Weights of a small GPT-style language model, trained from scratch on English Wikipedia.
Size: 11 layers, width 192, 3 heads of 64 (1 for keys and values).
Architecture: RMSNorm before each block, rotary positions, untied embeddings, normalized queries and keys.
Each number is 200 + 30 x the weight over its row's rms, rounded and kept within 0 to 999. Layers, rows and columns count from 0. The size before them is the row's rms in percent of the matrix's.

# layer 3 MLP up, 384x192, rms 0.129, rows 91-96, columns 0-191
103,203,201,220,224,197,147,208,196,168,189,175,225,205,157,214,194,197,196,217,154,186,213,196,215,204,232,192,219,193,207,149,229,263,195,172,199,192,261,229,168,249,239,120,203,202,199,195,226,149,177,269,217,200,167,220,175,181,181,257,218,192,181,164,219,213,222,177,179,225,215,170,202,151,198,237,193,229,242,257,224,186,149,192,199,176,193,182,218,200,180,215,178,205,230,204,254,222,221,178,206,162,219,230,159,195,264,222,160,218,192,168,190,206,161,169,144,233,258,280,185,181,166,223,244,236,192,201,155,191,207,193,165,206,166,190,191,139,193,152,173,187,147,220,170,129,234,214,167,234,193,157,195,190,233,195,186,229,208,195,163,182,143,147,193,198,188,213,201,206,205,184,258,173,226,279,173,213,232,199,220,200,203,247,156,235,168,191,153,189,209,211,215
102,169,229,241,253,185,167,176,167,253,197,199,215,151,119,144,239,185,198,197,190,236,235,178,212,224,233,156,200,194,221,205,246,220,209,185,215,249,215,201,266,140,250,204,162,208,182,193,121,245,202,194,140,171,207,196,187,238,179,192,193,214,127,172,225,186,177,225,197,238,177,202,195,200,186,191,201,164,218,235,222,155,250,231,243,204,184,170,239,235,225,160,190,181,151,166,198,247,174,160,213,182,211,187,163,221,226,184,222,219,221,164,188,138,168,238,204,173,224,243,229,195,180,163,214,242,203,253,274,180,214,235,187,268,239,205,229,258,211,227,201,253,211,179,232,231,200,225,195,229,213,186,190,228,181,172,193,239,196,258,168,225,199,185,189,214,204,174,174,196,207,195,160,196,193,158,209,225,210,207,193,183,189,215,212,195,150,166,214,163,207,177,191
097,174,151,150,233,190,260,188,209,230,200,191,204,198,160,162,144,197,205,251,178,214,212,204,221,155,177,181,201,211,146,224,192,185,211,230,278,189,206,248,184,224,231,199,118,191,192,203,206,148,201,186,237,183,201,220,161,199,183,194,197,118,221,206,231,220,188,207,229,244,207,202,172,223,181,221,182,220,186,211,257,239,237,129,229,238,149,225,217,173,226,230,248,240,202,196,256,182,231,212,223,186,186,170,226,186,197,258,200,209,212,219,156,185,250,171,189,189,214,233,131,239,189,224,218,247,190,207,163,199,155,154,209,237,206,204,236,176,238,190,190,222,179,165,186,162,156,219,214,221,203,218,187,181,178,178,195,214,236,249,170,149,213,173,206,153,198,256,181,219,194,212,222,195,216,211,209,240,231,258,168,185,205,211,259,217,190,197,195,250,257,237,174
104,228,220,157,236,169,258,160,236,209,207,198,171,181,165,214,183,253,201,226,264,202,232,158,245,233,220,199,195,231,170,207,180,221,266,179,212,200,118,190,140,145,200,171,220,228,198,170,246,284,202,221,178,200,195,166,195,246,193,228,206,178,244,167,245,172,176,213,195,177,164,208,261,191,193,255,241,219,147,234,201,266,181,177,166,179,238,201,215,209,177,224,224,206,213,185,185,128,215,229,266,164,205,175,227,230,235,232,223,186,177,220,202,242,193,212,198,171,222,231,182,228,192,185,246,197,187,182,263,183,224,181,187,171,202,188,183,180,198,222,244,202,196,184,189,184,215,233,212,178,147,168,153,205,184,230,206,221,202,202,208,195,229,200,208,220,194,162,184,216,249,223,178,173,176,227,204,162,236,185,196,187,193,142,147,139,209,224,144,171,178,190,197
090,235,217,240,172,141,145,191,166,274,213,260,209,205,234,229,177,256,240,215,152,261,133,239,210,240,215,216,223,160,213,239,252,184,218,186,228,199,180,194,185,200,190,212,249,217,171,190,202,200,249,201,198,156,158,193,198,227,204,190,239,182,204,204,187,200,216,160,196,245,185,247,173,242,170,184,177,168,172,148,217,170,203,169,230,187,216,247,201,232,146,208,157,223,157,237,165,251,204,232,176,191,231,214,189,220,192,186,200,152,204,202,224,218,192,201,238,206,180,254,182,158,139,241,198,203,189,197,249,191,212,142,177,236,236,174,176,222,197,192,214,231,226,191,230,185,172,193,202,222,201,143,207,165,170,176,232,264,148,171,187,119,198,202,175,192,176,199,214,225,182,186,183,174,189,142,164,220,167,219,227,187,197,222,151,164,205,193,216,249,205,203,198
109,214,209,203,159,245,246,180,269,185,180,227,187,202,185,195,179,197,248,217,174,195,163,219,174,132,226,180,242,136,215,216,203,189,199,209,205,196,205,177,157,243,202,177,244,220,154,195,160,235,195,157,165,182,214,141,244,199,237,214,154,194,194,185,243,195,202,204,163,210,188,171,233,174,165,204,236,229,222,172,213,258,201,181,178,227,159,216,196,179,225,162,195,188,204,229,188,241,178,221,179,272,171,181,170,174,166,232,243,192,195,234,200,191,163,226,184,187,253,233,165,210,197,284,179,170,242,228,214,234,232,202,239,269,208,239,183,155,204,230,184,210,155,182,203,200,209,180,150,228,241,209,206,160,188,149,220,229,196,155,191,160,231,219,193,171,200,225,211,187,167,202,192,190,178,135,159,141,221,191,236,221,206,173,224,230,237,184,166,168,230,139,234
# layer 3 MLP down (transposed), 384x192, rms 0.0873, rows 91-96, columns 0-191
104,210,196,166,251,121,218,215,201,178,186,221,200,235,235,253,242,242,169,232,189,206,211,206,169,189,195,198,227,203,171,139,184,156,146,208,246,142,228,194,138,221,181,240,218,201,201,159,162,234,146,159,172,217,206,271,194,221,221,154,140,193,206,213,231,183,210,221,167,220,189,214,182,222,202,189,233,249,234,207,221,175,178,232,245,217,198,154,252,200,144,250,172,189,202,235,161,207,203,243,204,175,194,219,234,187,178,184,258,162,177,187,192,148,221,195,199,216,174,199,160,228,215,175,152,212,188,180,196,190,189,229,194,165,189,214,221,200,204,161,162,204,182,220,264,182,183,191,210,166,226,220,197,202,183,216,249,186,174,176,239,219,209,170,206,233,223,138,268,222,253,157,204,230,197,204,201,198,167,227,173,207,213,171,240,222,149,196,209,236,117,218,213
102,223,177,155,139,186,190,165,226,141,168,187,201,169,222,204,220,166,210,203,221,168,198,244,231,190,236,237,222,184,211,212,187,186,209,215,241,224,210,121,203,179,227,207,184,169,195,255,275,206,214,189,219,178,200,156,233,154,217,187,186,203,197,204,157,231,217,157,224,202,264,219,209,177,233,161,226,222,137,176,270,158,189,172,195,217,233,214,150,218,222,214,190,199,229,179,219,177,204,267,212,229,186,157,194,235,208,177,152,206,224,206,214,166,204,175,179,205,240,211,213,179,155,211,214,178,253,157,197,157,265,223,143,120,191,223,166,226,222,196,198,192,223,247,194,209,196,152,162,173,224,224,201,169,240,203,227,234,219,177,203,220,212,164,252,195,192,179,160,231,191,124,202,232,210,208,198,205,189,136,203,180,226,164,168,214,238,175,200,177,210,163,154
093,227,212,211,226,175,201,189,205,204,199,157,220,180,169,152,198,229,214,214,241,200,224,238,226,225,201,214,225,229,242,200,219,215,241,236,225,206,243,239,215,202,177,173,146,199,211,146,148,167,203,286,190,197,178,163,218,253,180,231,193,168,201,137,239,166,200,171,214,219,234,193,225,198,140,211,152,194,160,200,231,186,209,217,204,199,193,112,178,238,183,242,214,186,246,212,198,200,191,255,186,174,220,182,189,136,182,172,149,212,204,190,137,223,182,164,226,235,220,222,188,190,243,207,231,241,164,141,197,202,188,242,165,191,253,200,193,233,243,189,187,195,175,215,245,201,188,225,187,180,211,194,194,167,236,140,131,224,184,213,227,231,189,268,174,187,184,262,234,167,236,209,153,230,226,214,178,187,208,195,218,265,146,177,220,194,175,205,184,186,237,203,188
108,211,276,151,201,181,140,182,151,207,218,199,194,166,267,212,199,150,251,225,198,259,279,199,209,235,211,212,178,200,175,209,146,201,142,141,206,172,170,226,232,173,218,172,202,167,206,241,205,205,203,214,208,181,162,248,222,271,180,256,181,190,183,206,275,185,210,220,188,199,183,172,204,209,201,191,193,173,233,190,189,188,208,206,194,203,246,173,248,212,213,148,201,227,181,153,234,197,165,199,214,235,184,224,186,157,199,191,221,203,196,187,222,211,204,222,223,166,163,174,221,230,173,197,247,176,157,233,185,156,242,167,178,197,243,178,192,203,189,182,228,170,235,217,197,208,172,183,252,205,196,211,257,252,228,234,174,195,159,154,193,114,255,224,192,249,194,196,168,195,157,218,170,206,190,220,234,213,186,147,202,183,198,175,138,240,242,196,230,194,213,195,198
097,154,242,224,155,228,189,251,197,265,125,191,219,189,176,189,279,194,196,218,225,182,207,192,175,193,266,251,205,184,228,229,202,195,198,211,237,159,180,229,181,203,166,188,213,228,215,210,201,220,187,201,163,170,224,184,174,168,178,166,221,242,215,183,203,218,208,195,193,193,202,266,137,222,171,224,208,164,173,224,201,182,208,188,215,200,220,221,173,193,240,199,243,128,183,173,167,234,233,196,227,191,181,189,122,233,207,162,167,142,228,157,200,212,262,211,198,225,192,263,164,167,186,188,184,281,188,206,194,209,232,201,200,182,225,209,212,169,199,162,231,214,153,184,196,216,157,209,192,154,228,185,238,264,194,152,176,178,145,205,210,201,176,253,200,221,221,237,214,152,219,182,205,196,226,164,227,201,258,223,245,170,179,208,154,218,211,172,214,256,234,198,174
105,129,189,223,244,154,157,183,255,235,230,195,153,186,186,174,166,156,206,183,229,197,212,181,219,234,220,224,197,253,260,183,222,211,183,221,161,155,220,137,194,168,209,229,207,241,229,150,226,212,164,195,215,164,153,167,208,162,154,153,211,221,194,219,195,193,258,163,202,218,168,189,175,192,141,195,192,192,195,188,231,183,199,221,155,218,223,215,173,220,140,210,272,191,196,222,190,177,211,201,229,283,174,198,201,253,194,184,164,148,182,158,179,164,188,224,161,228,143,205,179,134,219,171,248,178,236,249,209,219,162,194,164,174,261,239,230,200,182,163,195,195,180,181,221,178,232,253,196,218,178,175,202,251,223,185,204,208,227,190,235,210,179,190,212,244,229,233,175,223,175,229,194,194,199,228,193,167,218,202,191,216,239,178,230,219,203,248,190,219,174,236,164
# layer 3 MLP gate, 384x192, rms 0.128, rows 92-96, columns 0-191
095,186,156,211,209,200,193,264,183,235,217,245,217,163,226,181,253,172,198,225,189,230,214,225,191,183,205,174,184,203,221,168,222,204,171,173,233,224,219,209,201,230,248,222,171,182,233,239,185,223,167,164,236,125,210,169,164,214,198,214,210,208,201,234,230,206,155,230,184,191,198,189,232,230,186,199,222,203,182,215,142,215,274,212,185,187,198,225,248,227,134,220,215,153,199,222,204,223,147,217,188,221,189,202,231,180,191,222,277,281,256,209,199,192,202,173,242,192,196,208,181,184,172,162,220,147,241,211,239,262,103,250,163,194,198,206,188,172,213,148,190,218,178,226,222,192,190,147,191,200,184,208,188,155,182,177,190,190,189,229,181,237,212,253,183,185,152,229,138,182,209,180,150,187,221,229,164,245,193,218,185,241,194,220,196,161,140,168,196,162,214,205,163
098,188,183,192,200,176,217,225,220,181,194,262,178,169,234,149,272,230,202,203,200,145,164,198,183,136,199,240,197,192,210,146,213,175,167,194,196,213,163,166,205,211,212,246,224,170,218,222,203,244,178,219,238,170,197,247,229,183,231,242,224,218,159,205,168,174,212,187,177,180,182,211,176,177,189,239,264,201,179,145,130,160,194,252,225,202,235,169,199,212,192,150,215,116,164,209,185,215,174,212,192,162,184,214,188,192,241,201,194,192,195,190,180,185,175,262,218,203,167,189,237,166,212,211,180,183,209,219,198,195,177,251,215,205,182,161,142,217,214,192,229,206,192,230,189,191,244,187,201,160,233,180,155,187,210,232,184,178,181,122,189,153,198,197,195,213,188,217,218,236,127,179,162,202,210,165,175,160,219,138,149,188,186,262,207,251,240,207,264,161,235,207,229
104,200,187,199,199,228,205,201,225,226,211,208,205,181,234,221,225,207,207,282,200,231,165,197,178,171,260,206,131,182,208,203,149,234,229,172,214,163,185,158,164,191,224,181,197,235,141,171,212,241,204,160,211,222,182,236,161,177,242,209,137,160,225,234,190,172,190,219,193,230,212,283,173,236,220,169,195,161,176,193,156,180,237,203,136,251,162,193,218,210,197,167,173,221,161,151,199,205,231,181,167,222,181,172,225,166,171,179,166,230,234,187,166,226,217,231,182,228,234,190,234,191,187,233,188,176,214,247,235,215,194,211,214,205,227,253,170,247,155,221,229,201,160,237,200,230,159,200,166,206,141,170,182,175,200,210,216,162,226,181,179,188,219,215,166,219,189,156,240,267,206,219,163,146,217,218,206,198,148,230,212,252,230,178,184,227,153,210,190,131,211,228,188
093,157,221,225,173,193,195,208,209,217,190,196,199,179,161,224,194,195,175,176,179,210,202,183,159,241,213,156,272,204,212,209,215,197,213,223,185,235,177,134,271,179,197,219,176,168,226,188,171,225,171,154,225,275,246,158,250,196,225,181,167,194,239,170,219,192,168,177,154,176,239,201,174,185,228,222,184,218,203,167,195,217,203,211,221,163,194,188,127,160,234,149,180,219,262,155,159,200,229,225,250,171,183,226,179,184,204,243,185,245,223,212,269,216,195,225,178,203,177,228,224,215,167,174,235,219,228,178,176,190,215,194,219,227,230,270,198,183,209,233,270,170,186,212,215,185,173,190,259,114,228,233,181,153,175,260,175,231,190,216,216,174,168,225,236,218,206,206,209,173,228,167,252,178,180,146,226,200,190,172,231,199,180,222,205,191,187,226,206,166,216,251,207
102,205,194,206,236,171,223,169,186,200,146,164,234,135,220,200,186,180,197,255,244,161,245,209,178,217,174,255,189,194,267,181,217,217,175,185,250,150,193,212,245,227,186,202,176,230,167,217,206,174,238,167,243,109,180,184,176,202,221,132,228,258,214,225,151,214,157,266,202,210,211,181,182,225,208,229,177,216,163,209,204,160,204,181,190,179,216,246,218,210,234,174,245,174,204,201,266,170,229,139,191,163,164,195,207,212,212,219,236,183,195,184,212,168,220,166,207,172,174,193,213,189,187,186,146,231,156,184,175,228,193,185,175,158,188,213,199,203,192,162,144,195,226,180,188,170,188,225,242,251,222,240,160,234,246,245,162,213,204,177,180,178,212,239,186,222,231,163,211,216,208,233,189,254,201,224,175,248,195,252,174,147,219,179,190,246,198,213,176,166,185,232,213